{
  "n_layer": 8,
  "d_mlp": 2304,
  "rope_base": 142000.0,
  "bias": "all",
  "init": "uniform",
  "beta1": 0.95,
  "weight_decay": 0.0,
  "lr_head": 0.00605,
  "grad_clip": 0.5,
  "steps": 6754
}
Each number is 500 + 40 x the weight over its row's rms, rounded and kept within 0 to 999. Layers, rows and columns count from 0. Numbers have three digits each. The size before them is the row's rms in percent of the matrix's.

# up: layer 2 MLP up, 2304x768, rms 0.0735, rows 1512-1640, columns 240-287
# down: layer 2 MLP down (transposed), 2304x768, rms 0.0413, rows 1512-1639, columns 240-287
up1512 098:501502429528532528497503434567527479455488552560523497488480537514504416557473504437446540462578501505542545485534493519439460543516561565498489
down1512 095:529556505478520447475480525540527590466489499565540465499518569515416523572511503559487537519563479470493492520528536491466473524552508513434516
up1513 102:562512477452406508514541495447512523500501575555448519484437508527545417474477562464517508462468490530406490503577504518503519517492502496444517
down1513 102:533495473467428444478497540465519542467450468467516485401499513521493454539518550467451446458509515481521545498439490476448553503502486507500531
up1514 098:555499462514531495472500463512460485526506546557472582480507536485517498601534503485500521513542562494462451436524468480485454513442551411497469
down1514 100:490447468577471496544454501522502527444534499560459481402484447475510504528566544439440516514499547464395461524536478469549491522485457563484531
up1515 098:481457509554515518503547474466446521443478502488532456519456459550521495490539519486476558474516472490475481438568517512541499486536569493527558
down1515 100:547528495508501482439535511568489469476436562577515486510403487608565550582463463520473575438441476523423588504498531524477525547534531496438587
up1516 104:533450549521470485465479549482475512516509429448418498488490512485545478486500438457523501493480462495459567477511498506529527441441526526531515
down1516 095:477555498495564524510495431569480498523516501504576535481541520492510551515492504475463463563458538437527523491580471453490521456502568478497492
up1517 097:518484459523420524549557507554541421559532487491445534556477522473501488477522492471515445510509431521460520551546455537481470457491503524556502
down1517 101:539514489453582497483450548485542448433500509531471417569457498475439459508526414538531505515473515568517493543562538495582588487472586420544449
up1518 105:468470557467474475558453513543461500526526501382523512440512506418486423464467439549525494480488533540428549469606542485468505483523552432546557
down1518 103:411469547469473531484574610527495502515564456458493622522452485542554547501512484524485527530542497491520577534493469455522542543498546454512448
up1519 104:467545529476428535536468561483447422532480509495493472530507475476514535396514497482433476512479396518458484540507531501479554438560491504540451
down1519 100:493434502456512481549433531457432471505469485482524535511510545539525493437463495539493456492478452450436527519402463519535500515524501556583500
up1520 099:507487507520567557490517476516511497553520540467495509450508577608532441527492532499468505505522563424489524498476425562462470455478444504508540
down1520 098:481461477528479537521445479540539489540461550526500573575476554592470487527487497524506510473651481503505530463464517492519502478524457458493460
up1521 103:527452464479403427493508542514523545546479465435511380517533508506534545513492482546477448487553502470474484457493455497477447530548496437465476
down1521 102:595515468556498466459525496502461583500503491509501557445501552561509463544581460423495444532535477533473514474510537470456494489470523522432464
up1522 098:465535481530482529443494487485441524563444542542491435447592522514436523519510511500548491552515538445486595538492518451513508490491459516514462
down1522 089:578492432540486477505460503505467482470533507512498497569549440537484459493549478511438509486470509505452524558498480465488473532493517529486558
up1523 101:528552535514476523489510523516545493555460504492521465550410510428517475478577540508455438549495450439500460458440453425402492489483537416447503
down1523 101:526459527568471491535530429540560520460438601446447440549374446553506450458447540471463482503483534499542431423536422463458505503469525461490524
up1524 100:505543487484540523505440515508553450511525581528587475582472561450528477462437506474506459443547448490549460517511491500527461503482524555503560
down1524 100:557526463454529527524489579561509459444582530459546494561482509528468499514560471536545478467544507490565535542446479451527562587391464492471525
up1525 096:488509479524512494583523479509522519531478522515534517473535558487515512480533506497436461573500506484486456537454566554487535460453476511509531
down1525 102:457410463524438566540459486504518507506541436479471421486486508480545443482543470404486525504489554652540500426487501422465553444523513528503474
up1526 100:505501465488510565491513461510474483484502537468590486551517555496464508432471524487541489490529567505540517512494533488529488564570581428470465
down1526 099:428537511490529463407492451506468579455437470480508508484464569562513447534493459490492519542515592466478433511599535435508485469550535472448515
up1527 089:407474430503470470477515546449471505491431471567561523531508520495506532453484556440481490525485426523429504520526528494499478492495520506489547
down1527 088:536485482505538496565598449523490551492605540414551435454523472397512496510500467541565524515517489506506476521517517495550555550470502453551437
up1528 107:446537497549464486507483490461496512510500570438514463463462493554485474544548493470437489501456453564475523519534499469500556490530532545486451
down1528 106:502517498507440530453487451457486557436448569472502451495473503447490526563483459536507608573433520589449516546522549492485402495486506449549476
up1529 096:490493496516517509501498507514465435527430479459525484508504454481545529466493448502514543476480523504409514444469444573519472475477547501510459
down1529 094:476521524488533443566495500501521415542567555472513524444437459427497454506558386509454491470535511445422496513474491488489517467443528508418450
up1530 100:530465519506532487565488478505436493463420457464480461502547498491484523459561482539445502542557486562507451451470572550529493482483444514518426
down1530 096:581507527404512495558498497488498490534550513466553550559496461431508477420532477509489481528555479512539562464459486496528560523518471500437536
up1531 097:545542586582396484576492477485523504522492502492455487527560513494458528470536549475456507485436486525434562552579476496536507489514533488494538
down1531 093:445489549469561474546464528475516503514498444534479491504525550544485457495445513456462444515494544408485592544556451499513557400451487511482534
up1532 095:525536464586494508493483452523501430481532518436549462485566538452528456501502453437542532454540443509484512444478458532394476506475439518524502
down1532 099:495441513542501505482556525480545489438493467550580554429551423506433519488575519472407558540567469385427526446498523480473512485460517462411579
up1533 095:440502503501500495475462447451523512438449524501504551464540478507586547505513440492551497535523501480482524554512517523466484518427452461583430
down1533 092:469497475554523481551497427458522474511536504474537505364502527480495475551501482452525475495567538438456483449519491572488586437465502533516469
up1534 100:508493528530508491440501488483508498520486501476482517465458508436501569549527421534447473466494510467558511563433508442508490565538558493486462
down1534 098:554502525534493531491448482451577512490454505468520528469491492432513535550622422515545562445506530613489514529491493545443487548526506456460469
up1535 099:480456503517401471511541564510524499585483563503514481471411564468502520487529523594507479521449449471462540449482463459501447455464418502488460
down1535 097:558576493508487519504506504560490467503533549545564563516517523434540461591544477447524478431466544507513487460458538445490492488478524473510477
up1536 102:496479507527525496563446506444518481495559504597573440488495594460524550562513459463473539506534495532418579508501503485524440490482526536513534
down1536 103:560570466545485575496499474515496548459444477544542442501457440533539513509446488467568509503451508529452438569500545519449533576544546512554444
up1537 103:509536529537527489573570611517467473527523465513535505487566472555470519504459460499494457525557424504521467481459505479533503486548565373565543
down1537 100:487458454493463442491403439507492490478488498531485479462486498542501442558437535479501567492521544466414493471514566513367523480497562585475416
up1538 098:516508514531483467515500492516561586428519507536504532452512463520431464406444547441463473444471521564470563588501497398541438531444435485433492
down1538 102:486520424508501554459490533521454473412458452463435523549457499532555489497547469465542562541472485495488575478530493520491562459486479453598505
up1539 098:491483565529462515523541534432426399504497424561456515525592515556502454490446524470479508502486504483456458494485436505513503558501491473564501
down1539 099:511504504467471480459507498412549442487497523437530493501520485478466521495539531461502478469539488496531456445469478484482571471509501543467535
up1540 097:478501533523567470447519456556525477530480473470586587495499413535576515466425449502482496479523482519448498523470567493503526536478550452521482
down1540 104:466487543476435506512526552560554545554575468489430486482491440546510582502499476500502495486582484515414501562468558515527553505475505507449479
up1541 098:484529551547433563512540493494437504557521477511484444443541516386443569495472498462589510431474536503455533521444490502523411587460482418519459
down1541 104:509574488486463458546428475393473603531493463481458571508533493515500490543472441489510517561451510479474466613520503483541555483457550501459472
up1542 098:559507489510435616566555410528456533452552473469461545468509527519534525469566529458424564499541527486567484507530527446510429507562534491518541
down1542 098:541585510488526549518468521543500476515520440562505498530481496493493478414571520514548488503490547503464455456527456512523522498489528526490489
up1543 108:557533537459527498558533456502508483611499483542455497515503486554452559560457480496496514438501483523505573448567530554524530494488518492545469
down1543 109:546492573492410454501516478445516457534485461532548503475520499538485540526553476517461514531543473455497458488544498526423540438515422521449513
up1544 102:488536537529474476604462499510466429520515489506489487506549518504464441541501446490500534473542510458402489507562533463452465523483465454526457
down1544 104:432436496519494527537479519497526442433457541535429596477559489526478550462516480559553480521517479476460548593442481519483496542466603476542406
up1545 099:459536485546496505558554508455595496514547496537445446531468508470443545482560510561555529543531499528513484494524536457435491471443497527487515
down1545 103:556448522508442526511477531496512466449505513551544464494445496528541423494511494454505512548464449467504536526401545479505507455452580505484510
up1546 107:471506492528504458466478547541598500511508563387464536474559478533465525451487535580542575503522495557511508407484480485487483475483431578514544
down1546 108:487468438452527463544451538575490487467500494428482538505607449450543472445505495522509571491526452499531490538471453457467480510476428523522496
up1547 094:511480471536479504487496488590532481532492537436515557526559449520526510467514532434515461492590519526549475477499452466540499623521466464467496
down1547 100:508483555417491464505523475486516503556516536502476498528476426521480522475496500540488488471458474492546537475506520517533517502500454475508509
up1548 093:557517548551430475439501472546482511560512554466494518553488467492525450486485461557489510591437542554511533400555465521532494556548542469496514
down1548 089:541506526558495531435447553461442557490544590537491470485499554496466503490451500558494524552466560567492492475461457488515437506525578499536534
up1549 101:515520523491532478473506516518501421535493519506568442466547411502529525421485525426440471528502468485555548501532490506483454462599470493470501
down1549 102:496439589530592454493582531493457462508597475494498593537501536455517504576429522448429546441542505534516524531490464532528542514528538483503468
up1550 106:486498528585497460569553484549566460508478470549425557542467540495469511498456459429472416541465498498490560545507519568433514480544487510521472
down1550 101:519487588465501504553482487499457551498490577532491571528474598464478467454542610545535487502445464473528535480469548454484486496528493484544445
up1551 102:527432517568430409499558548529523476480530535506524465439446480568541436545489515496544482528513614451528565509533463459518514419522465466556493
down1551 094:453479486483522576545557500526485630468530495480487530478490472550396513562540496504546534507484434470529466523509492571548409492505510492513504
up1552 100:493441462425518529527554511467452507497578523557504496455471493491526461517510595431480534570476574561497510499447462473545463463522545490496521
down1552 094:497504548556499509537488452542495497533489469533532566508559582473502528499456491467512499484518548417483554481550462575576502491510542463524559
up1553 104:554470548549497522514401525496391515518518455545438491550488496552490434489502479500512508479535531481422541473519457507492447522531458478428480
down1553 104:461558580488503487462451479510437503480509449521523566568502547478517487520486536450492412476493572504467421546574510494626496512544557491465554
up1554 097:527463479483549481479482462487487550545494591483486517457494509481498469444487428443527509484487536503532546510515543477517531484502529516445514
down1554 095:481507498505434552466538453536460422409544509498478500481476534478569513498559489579456466480547473467434570408565523491462506469488545487512459
up1555 099:474500475492522508536438541501507479508438494506503535509554523429539513516541498487465493468479487551495515488591411489515563496539515523518523
down1555 098:522452470484458483508535433462488450505543490469477568491456460434497531515533547454494547465523466482441556477484462439505463477515458506437421
up1556 097:477539566534481544486478462481514471521527491462523565470610483425439523505496434499503511466538498438514512549470592487516433476507498554526510
down1556 096:546384477520533496518511518542493500517503488484515466484544494480555535516451506449440423489517505441476520484509501468448578514553517433475426
up1557 099:497532522503569474461542513523468451565541460487462462477538471534544566511493446446485543490486587442451506514513457503467487508453483487531561
down1557 104:498510573457470594517474500557570484484503566449515515550570565511465508501507550530470507480573468458528547533526481462470559471520466530477465
up1558 099:494477558451479479442465469520506521545496471435456443456495491472469528581442482533478490448427509464540490465499528511557492501506526567447509
down1558 103:510464473499555485436547521526535484499466517473505484528387470404465445489477543551436560463519466457480505499508542507591546562514551481473473
up1559 092:497485533496477539460532518594483450504465479493463482515498531490546504470539513512558514475421505534531484494474460456554435482475492536464535
down1559 091:512543488454531464474536512493455486488497551438448460553461516475587431443538539501571499443476456578540430521496501453538502473541504426536594
up1560 109:552479480505517440560425567499545472528488443553513573490544492462418500505504534521457493455422491508523504486568479531500506571590404459521507
down1560 106:524542369480481490512524460534444513539473534492484501520498529472437509456543498558566556510545453487456538517497508551549509499460531538520469
up1561 100:444455493560483487540409528470485469541540494514505510512520448512509509549542480495493512526498499547512492502499460494449507514476525506496464
down1561 096:517529479531516541453488525502548503563453527438520445499480472495480490502530471461523587481517475422517496484495474534464499559447530467487497
up1562 106:483504511554450503426550381543476492513399459568540508508487517469492475437502475511476538544532466534487482491514526569490386576541487446468452
down1562 102:523478535456534465515551534446466508474464515500495503503448473491532438510506423493505483544454559483533530550534385543451461566443495533499510
up1563 098:570466490447524545567590409517481483492517467503549454517492454559503515517523479452546530517527498477453516486511473531406446498519513532495514
down1563 097:522507527499523520445505527522486447565434526377434462512500517504517546536502462555551496486468513553436516529549543500473519490508526488567521
up1564 102:566507450488507556479511515514507527515436472553548413576523408538414567487477532512422456424542451502509510453519503451514488527474555537534523
down1564 102:500527508463551425477524558487525496526506519454511509478552564483493525515516492508511488489527563504462524478510432529547450478505452516547467
up1565 101:496503456536524537490391506516416537410414485549569464563463478620528473470502498581491533473512508519528471445501410494475551524573515453482482
down1565 098:432447502474487512545480509443533520443498525481511460572452455505506395502484459491426474478493552499509488429446479529564432504484549403494551
up1566 098:498506534550411499482464448495396550557534441551551550514482505513458482502449485547501463573517444469509550394484387518487486554506539452494551
down1566 101:455524516480551510499534530532433462479486494525530461460511569456505468532467480553473461517513553481456469539547466518543573560546421535515513
up1567 098:453499495441491514517495498518473520555465457503482526500465528533439514516491440523486507478538500500497500493560489516487530503564476504510455
down1567 103:448526520468528516464525539541498440596469484548493507526489514595462423493457516462471557508513457498486521571498561404438485531543474523519510
up1568 102:456421496514473437582490504469436494496457477505477548528530487406484493491522473502465526427548524461547492517523574485497429450570496490537488
down1568 103:419486491508554461488472503459465458490491470512496455501437498509522472543521535492565506477538433475502511504518505478534525516495504503468466
up1569 098:530489617572507439486496496549577571513511493493571471488549431489471491452556549530505458508485552503452470505521450471530499470528462509449525
down1569 095:482449533409498513535529480501502460475508506483461414521482503530533555551517440512569480481452439488496516577526478495534531533539462542508504
up1570 097:441462394449590559516501515485470550508481455487478479504491477462531515493474493515484531401502506519560513625528512470470509508515448519497469
down1570 098:500474526521465509448483472468511501559459479522477551421515524549479515511550497423476453486461537458436534439484547476498490469498499463478479
up1571 100:457442470453507496551551436507416557521505470509449555469494589516521470538477502513451481498503528492512455442468520499503471534504502474471508
down1571 105:474515570487475497466499454539470503425492513486561562570491519512517532458519469497549469458563555485483509556540541462427529530557542486503572
up1572 101:560461498461544558614470473488506522515526527473458508540526484475531474501510517489487529523539578555522521550519518455496487479484538548521495
down1572 105:453498450454525508469416444531534474500490475418536499442464539513558499569558488474456545525580501554489508517468532462487486490563541477493532
up1573 106:499454449493525495479544442506468555424487543452554512579499448465467494479512473463509439477519504539538502442535591492575552526524478455506496
down1573 104:526546515525543493501477538511482619483435427475474477485524459478470438525492570524555495462432463523579472455483468458513513498508459468495466
up1574 094:495568482526477524484516460484496420475473450545453467560501484467451516457540508541461575547591566509505524461515541532497469502463522452524540
down1574 092:507470528587551520514568448512492462569574377502522469497498522460519539502529508502475551489551481466562583545446489505453514497532549512503414
up1575 098:513525462512492489501537491532439511459525556516517441526532488450491467477487478537507529495449472492481527485477532524542561440504527572506537
down1575 098:529477553570544445486460496541461492492489589511482527541460467468467505450503474409479515456472474450412464425523465532537482515492403546468554
up1576 096:492506484497557454453596520480497510485493459531477503577532503476469577527451458451500423541478478476547481510548504567443407504597435567508551
down1576 095:508485477526470492484484514476488498502561496528505516565517505427479379550439480570459503524449581487537436464507462522460465479511428523473533
up1577 099:520515541468480487473542419467471477492529553472468501530534484454432450471575521520569506512569472457402432447545463607561458487518549481403531
down1577 100:481536530513544524488527553522523542521504492504487526544506522470520458514481536543467500467506533573514564486484484477564532528475445538511534
up1578 102:523492566438502491468514464573467478547518568511470496490527416548429488575518488514455514473456489474540535433532536472532449535513538455498475
down1578 104:572441491481543514532451444527478553469482522525435518464484522448488492597512554467478503450477466479584426533485504530479470529493494441545489
up1579 096:487527488488502546578491549478460491491496540526473554467494520469515464603514523498471504461457424513525478477516543503512471445459496517606515
down1579 101:487456491465522512555537593489524522500513499446464535479503510500548448522471499526425566473440458591494550517427556464503471529488521459496582
up1580 103:473459494556495517440509547459507537471607521471517525477476554480480457426550546479502483474438463507481525477612442542499584475462520438537385
down1580 101:501432540489447487494418553457431546494487506475621494550507500528489505447480492505461488471501514578455484494464509506453504484519472511477558
up1581 098:550530456505463408600515531482537533526489506536472453513437445466457527515505463524536501505528486492504486553560500593515502553482510463541482
down1581 104:397522506469567548428503445503508526489489534533492497509519521447554528508497536472487467451458517453433503498505544441464504417562485572527540
up1582 095:464524524497572582584477517482512514484519553449514499555477449506497488531485530509464545545449457532474603520540567473493498485543512495528565
down1582 099:567563512474554505468453599480469510537451560494406552506510531514494440444480506477499458510448502542482497572444531455615507521491547513506476
up1583 102:530494445525489511515562462532426433566386474527432496483574501418487449498459441507584489489497540509452527489501542456509448515506528544472511
down1583 106:563505517506445505482549494515502463417514486500482438528487488462522532527495531467507442505497525449531581514488493492488411451475507484512480
up1584 107:453534522469485525446529448451466485560460492583523424528497532582542476545580488519404477486540464453481534494547508481512530547480553441453410
down1584 112:486510495481537490505484507411496467490516549478451527428521501528514531554500451487501501557541536520554397486525501474488533439437509461421359
up1585 096:474534525536457492494523495465498419579545475494488515553544537601552503410583487510505489488553491507426556489547445514497521436495548548484509
down1585 096:504461492531508408488557478478516516509485537604483469498524509495575505401641536496490474562467451542553535470574421561551530504530486529522513
up1586 097:496464425474519442489500517425514468494505556563573425531531524497501531471513539547469451544506455501435512465514532513509437526560534561532457
down1586 096:474486477497504536514509473557487473473485512487546479545533520477511404488522527523536482540502485482526528472532528508567439466475465508512490
up1587 101:424529502597532441496406455422447499502542495479494495491523531519541460478451523467563552530492510571537510479620523542573553510444450434471486
down1587 100:454523521498486513470517469551482514427561494493544442524596523530443466537460516544522430437447505458529453443482584551498483580510531467559524
up1588 099:497544514544535545485500545560499538491533492542531509489478570540567520521531427504538552520522496393538518532573468495544546486465479473570563
down1588 103:496477482496500500504463535519530548458484507567441527505571441542511514497464549497465452546537489541523502479482437462495430496514499456448539
up1589 097:552529506495465488507502509543532491429522562522496534423493493521445487522524448517519494484523506473583497538529439524486547457450506433571587
down1589 103:420466497544432559518371518489495442491496492484505479556474502491429481479497517465536532488545494553531508546439508423486462465466531489534427
up1590 100:497499504501536535533540482457530503478425518550517527452506530490499476484434488488492485462451477485496469451484489475509527503506543569462492
down1590 099:479513513520446500461515564565495559521503488473513456546441486527512487470476529542476553516479413496536480596485588499520528475512492482452479
up1591 099:484407510495487508471473510493537409497457471508487517493428492486505500540587502518511458491426496498504530478580466520538458515493529501458453
down1591 101:518450560540436509423468450498464512463494445485448498476453492457476476501484461484519524474511503491504499499535479539524518455474525529491526
up1592 098:434490495465522518467507470483536529494515496513552542441513425481475477574516533524485509497465575579502499428597516500501498512457476448577499
down1592 101:440503511532451499593507518474528531605509517469566477530484526544488515535516450539547566551501478530530590527554480503521565536459601510506498
up1593 102:417445438530560539521427556500466516426454527438589465518457525478452496429473455492462527528490455470549546519503510550457477443465438503505510
down1593 102:513509478491590548528521484493501454488494421444496460509418483443500541503469500482518482559465467560471426445463437507472385495443455529509460
up1594 097:505479549446537587478432460552547536461491532600485465458543495504564527491520472532513453439527538518420520488473451512556483512502547522495484
down1594 098:556485511486496501500495508469537505520514502461554463478496448479614538532529476567470473433575568394433548511417459415529490495498516499494476
up1595 096:477496515539557413519495559535515463495464498488516490500470518596473558518520415528465454466478551480468493418470527509489503543483539463432482
down1595 098:555478412596553515531555474479423536554482483479493491393489487569487431471451473581542500491535543506552510517488572472454538535443464513547499
up1596 101:517550524486509483503540480538519497494454427507465477490553439484498379514554537477525484500437508460443478520433520468475514552523489464513474
down1596 104:510501465497446566581487558490506528478527504506524492511486544513492563479507423540543492522470470429533540513502546418537488467540447466507437
up1597 098:476475580514519521490466483470500544483500502495555481551551493539514546473441464516418468495489509479550505502475403476475600515449480471536513
down1597 099:542495499495459493511489511518545483500382477497534481557529513474465498554451446494521544546546399431481548524514544461531553460399449506566486
up1598 101:447511450464452532559514502384506472465432459587464464480475589548531434389519524588539508466481450510565466530516496558520550543528473596535479
down1598 104:509502453552487485496426440443605482526457487515496478556522535550519466530510460469519426505482517541576464535503582516471480484470468440514448
up1599 101:511530518567464540470569440513409402570537561526524525552433515523561538456591552473546526457480500432578515449459478479421444535469536531424502
down1599 107:498570487535498514423541466504546528501515499470520534571493483528495530451562453473466420542490495497534514455476433454459529517480514471447456
up1600 099:493516488493404537465504445558452498546467462510499469478507487553508474481446502475481511556487437499468473492460510515404537519528543500567532
down1600 099:579549496468485509440489529547526432418538491503475496474543520547461495541446421415517468487455473486492522556464468480485489554518510474488473
up1601 103:505530532538503487559454532536548552462485470536527478499482456481514449519472524494452539544539482553535549478442462524495507458541530504465467
down1601 100:508462525496526485535492485477482468517510513524520490542445482451448447447460465488494474530475487560553466546452560521530484459509509507543453
up1602 086:528603540507502509458518456549499514549503515501521432523518481482500511509491482517463559534548486529468458506458564539447507460481545497463532
down1602 088:505478481429530506510488552449480494523607474538422541525496511485552463461484497480511500493471515488513492492497428537490520539596435488558399
up1603 098:499573451535605492507494557627519547508498485513465496491443588517491471470562455484502550452498541483396531471496504595581462534493587459525502
down1603 099:469504493529524464523522507504475548561505519494512587514420481558475429537488499484488517502536585490546533498454543447488465528524468458501429
up1604 095:493509397511504511595457496422533488536432446520477512468488607449480451528519436539464413446469452527521507495529439498465564492528511533515511
down1604 095:483477496530494509493465532465502481500503511533519567568506399455498517566597514498481463460527512428422594522470481521443482526497534529601577
up1605 101:420537570568495469536593459463488459542537470404421558516515536477498511521527501539483508474489519478442525387470484528516501499510488513590538
down1605 104:534419438492499464528496454540477541512471506485547410488548480460432490550465513498510450507480501551544408528562547507537560482485520498520492
up1606 101:484462431486514470417488510476548516460568480472488514499537525459482477511440507421464470465557559443512540474547538456517493517568509542455518
down1606 101:448514445511484458433471538486544524489516512474516494473495483485446541505454536494571511506476449493487464498503468503532509588452483486576508
up1607 098:438577473508534506462530493495547484536478482514496530442532523514527434479506482500495566531437516510527485471497487500448597502477407500524468
down1607 102:482524507547518516499544529455534501514530459455492476465566416477500466506523478446484551533528405462473512504521497504508518478502489510450567
up1608 095:373502424532514572465498541467457486507577556616574490499500532478478523548523507512538432494509473482581463586506561490466439483463556449503529
down1608 095:491532490481501530475504481551559475464475460502454543548510559481566469513552514456454497454434554536453521485499414565463502566540465600527517
up1609 095:462557472587521459534523415519514478555438495472500557528477497388453545474557424528456452551531536441508497473448579455424493508509533505530467
down1609 089:485524507483487506453496503537476563459541563546501513473544499445532458539563452492514495509482495518510473520488483560550448420483536469514534
up1610 094:524534500460515520549597505540527496533470566485470489478517466500482471507591516550494522471538465502542478497489493488438552523464465483509511
down1610 093:511478466502435585507485493454487490503544527442533546583453517498472574491555477497506510510510513532515489576436543466548453425487490573558535
up1611 096:521555529479495520514572480431472487537585490483470480448550450501470483539510534586467483539458482525478482444470512458473526462466484570499491
down1611 095:422433477512521449454509447472478501533422492491546500515460568456550521512483448453405492444543525537488474498456519459471525420446526444487524
up1612 102:519509622506475464503519457541494423513522478548477450529552504544504517525525540496534556552538473562552523495529481454453463496487553485532413
down1612 097:513437506529494501452512464588447494491540533543446629508475559517507556475496510554486468435473571455417427475479498481518502464506574494534549
up1613 099:540509550508465511459512496532505589469488509491506512531409503475573519505492546549432513481503544489577534474510457511515469493521528558498514
down1613 099:554577475480444439493463477531536513542571577535541491454453510405474508513489524556469503509444530495450546553432497587536530419473487514478475
up1614 102:586482490443544457510460525487556492494480481540503557466434492513502470546452551409413522554460485475493451495488546470457521440484478515541526
down1614 100:484512500471419514422499505512504506428474454478460432398518533559485558507498510483456501550481517570475514531540530537525490538423437471516513
up1615 099:493494605465521508469493522556477461455501437569530558541438526440517465465556529491512468487610582506565523462567445508450591489509520455468454
down1615 102:463480529448492448526586414599491548527415511449464467551463539526485443544538566464480515566500487558466482521496367515475490502533448443517555
up1616 096:517509446406473452532494507461481518491373534504509470620457485487482518561485552455452537510376483413540416497479506558451519465574476512523488
down1616 096:455472517491490482499478503509462488528416542470512503414572533439593497528468561434443422564479555493469488544472574525489519507499544554498506
up1617 100:487515479485486517487497549501474439483483444491520494517562464516565500480555586454528537526524532483497507430493518559470567458519495502494477
down1617 099:504450466405501544493502416500448443430508458520492555486500502435493521488510489525480466550422435481461410558436552570490511483552521510519511
up1618 103:482574564580559478482487430492505569483454549489448514519442544509519518544517509480442538480540489579490509523548579469524544498444534521467509
down1618 105:498532441567542442466517522531525503503508522568540444530469528425529515477434470541579499507522441516446530502553593509468552505438472470542459
up1619 099:477475497493470481525432493504452512478432485480514527502549556526449476519491485515570527501473478525479461503502425558498451512515504523492460
down1619 102:503546516500489503478470519582506460539524485539534617492505506492512434507493522567538486535491526503489519580487496402450478489522481467393503
up1620 098:532427489495506519493468496523496449513463461531522499511455455513539429484496437480494523480528398491549626458536468497463473495483478502565471
down1620 097:478521524469518513526490527529464454487506549426555531563471589498512517467432525484476480489488469518457484536450527477484491514451541541470457
up1621 100:399445463463457500446509495561561448485451527441532480539531516556502439487436571528512568531438499488509561482455510506473506503531504512532476
down1621 094:508502530495491492441508466588544487485523559420516523498471467511536483499486454495527494511431440393512507527512450517509425502501450564512524
up1622 097:488484499499551557522454496546548471559432490524576537500499491533459511508503527474501499517507539540525540543536502469518509536502398477513460
down1622 095:452515510534473474504500487454570535505457486552471505505503485511493450454508517496527555567537515535514480474554549504514531550474438502512528
up1623 095:553542499449477517504578470513565492491482523505522518508465474472551501507480473510470565499502442565518462483499549564450585503560475523508585
down1623 094:441525440496502567500467478512485526508545462504504510524481450524512505527493496534511420455488512464487445523481470519513558510470518566486501
up1624 100:511459503529574557579498544457435509455490477485452472489526450453490489420447527443522505557489471549439541490504451512500463486562449436459521
down1624 101:474557455527513487541481514517561483472477549472534524505501484550498484532506572537479536519521508510479569493518408535564631462481492501464542
up1625 095:452538489464530517466443492491513486477450478535475556606558488528469534406537542562489519572517523487540523442568388456483517548545473587541468
down1625 089:558571489540518535529470523509508552444498495534508507543531470489527596461469483500507513541443486476514454563505509518509526430453478502507450
up1626 100:521522540533568413513408478560435456472533514446472495500465499432496530499511534489499436510514525488457441464531430604503464523480508525534487
down1626 106:481546506506454540515537565494501509489448556478522511543491522452501556551518532463460552493504541472387457455523503507485518586483454438557495
up1627 100:588482466486490549538508556421489476508501531577552480457554522421495521395524434541525487527442465476502485491526512529549435508573384486458470
down1627 102:538588455541405579507551530488509495516514572491487503553470517506507509532461437528521513494485479434529524458501544495479435473506474554472425
up1628 102:458579539424553525506576454522561531520522509508559456505501534545466568542568522568459469540431503502527550472472477498440531534586528506456528
down1628 098:480531486553476491505467509532531514495497485562550534515505420502534534404500451493510510493492508577509532561509549506506446481497496552535570
up1629 099:559494444542473472515510547426536487518541445530599522527504560427451545524527497441510487507463465434436561516506469439510441522569474443420501
down1629 104:479545517477512543434471481468559538430456535509532497498482495507476610431543565467400503519495504506540426521476475485461584454462509409558561
up1630 096:541560461511480470503539519471440491513466530524549477519533450492487477539488540503455507492486563546489504503467542469485458524599466455567512
down1630 099:499545428578552476462468492460553475444584539474440594473514507523497473503469529562488573450495507574533488438421482467564498518461505539520525
up1631 100:491390477518577456573565512534528478441480553490492471546555522438504552531595566557404433568537457441536507533481521504478511515568542440589571
down1631 099:507448544499520478475549524486496506516516536414507408558545527610515515456579526505470399613516497512591604423513493537441495451483477486557484
up1632 107:506503482584563459579447528523441508517428424501577478463502429468535538496509489520527566476518497409526526561547527497534479516489506519565482
down1632 108:470488526523526485491496470482507460456453523509521464443542457524483592487483498541465467454525499514508469597486487529525459447530477554528478
up1633 101:543543489499598520516529475529510520406461458523517479496516532492577462531423501449495523454441486509560518468455495449530512502478442500490424
down1633 105:503496506451502511471569510541476444406583444523518455480544485530465489497578505517514468483473493542510458478496506494489558478540553502463469
up1634 099:497570543528450522495507456427509530495496503525420432485519496465517476461517510469464491532478495483482526456456597520475521518489569489525527
down1634 101:439477530564503466473511496500488517404507533496449462475447592562560444518583469593455524440477512514524489545590601453488479471519517571495502
up1635 096:425521500506462410486501547527553523493523514433534436549489546523498533422528508526482529514487453490491507496508454551439528480494532456453480
down1635 099:452506494532560451521571541457508563465488515488445460575435470481479495485541594542497533502494470431569513496546517522494538465545561454480540
up1636 103:531525582513469489494474434550496537460552468525474494506480443438505478487509495484443534528574520425550550527545545533493516527542503491427551
down1636 103:516553552513547490477531504509513548533538535478486470516488512463520468530517539568594495407530468478531565543457470456567508451566499499485495
up1637 091:450477454479545460425542530526485469501510431471468493504503494609494437509456469563528448451507500471478493454509500540465491575536445523406507
down1637 096:422457570519520521539518515516480539469575493520522553505464518501514523513529480479579500509515492536451506508455566490492483618399510597512478
up1638 105:517522448459472534544499475560534546517494527416485461469519485525547535545509525540464536581398516491454484521563491581572497504519547522477391
down1638 104:535435444486401477504500497510498505492507534516451546478504480495556520460475445442503422516515447524489493501504453475527521579522495559531533
up1639 100:451552500483542542484456438435530521422476469462510436558473469521566477457556474518475475471537508432471524522521547546520530482409505426552422
down1639 104:467471447491437540546496497508567549517499546480473480453489507523483529522538548512515515432517560511444531516554454459486527497472480428481497
up1640 100:544467507461520455535497486464454422500502514491481520494565601424544486464481532501405450467435456506475524536484529499518517508488554559569501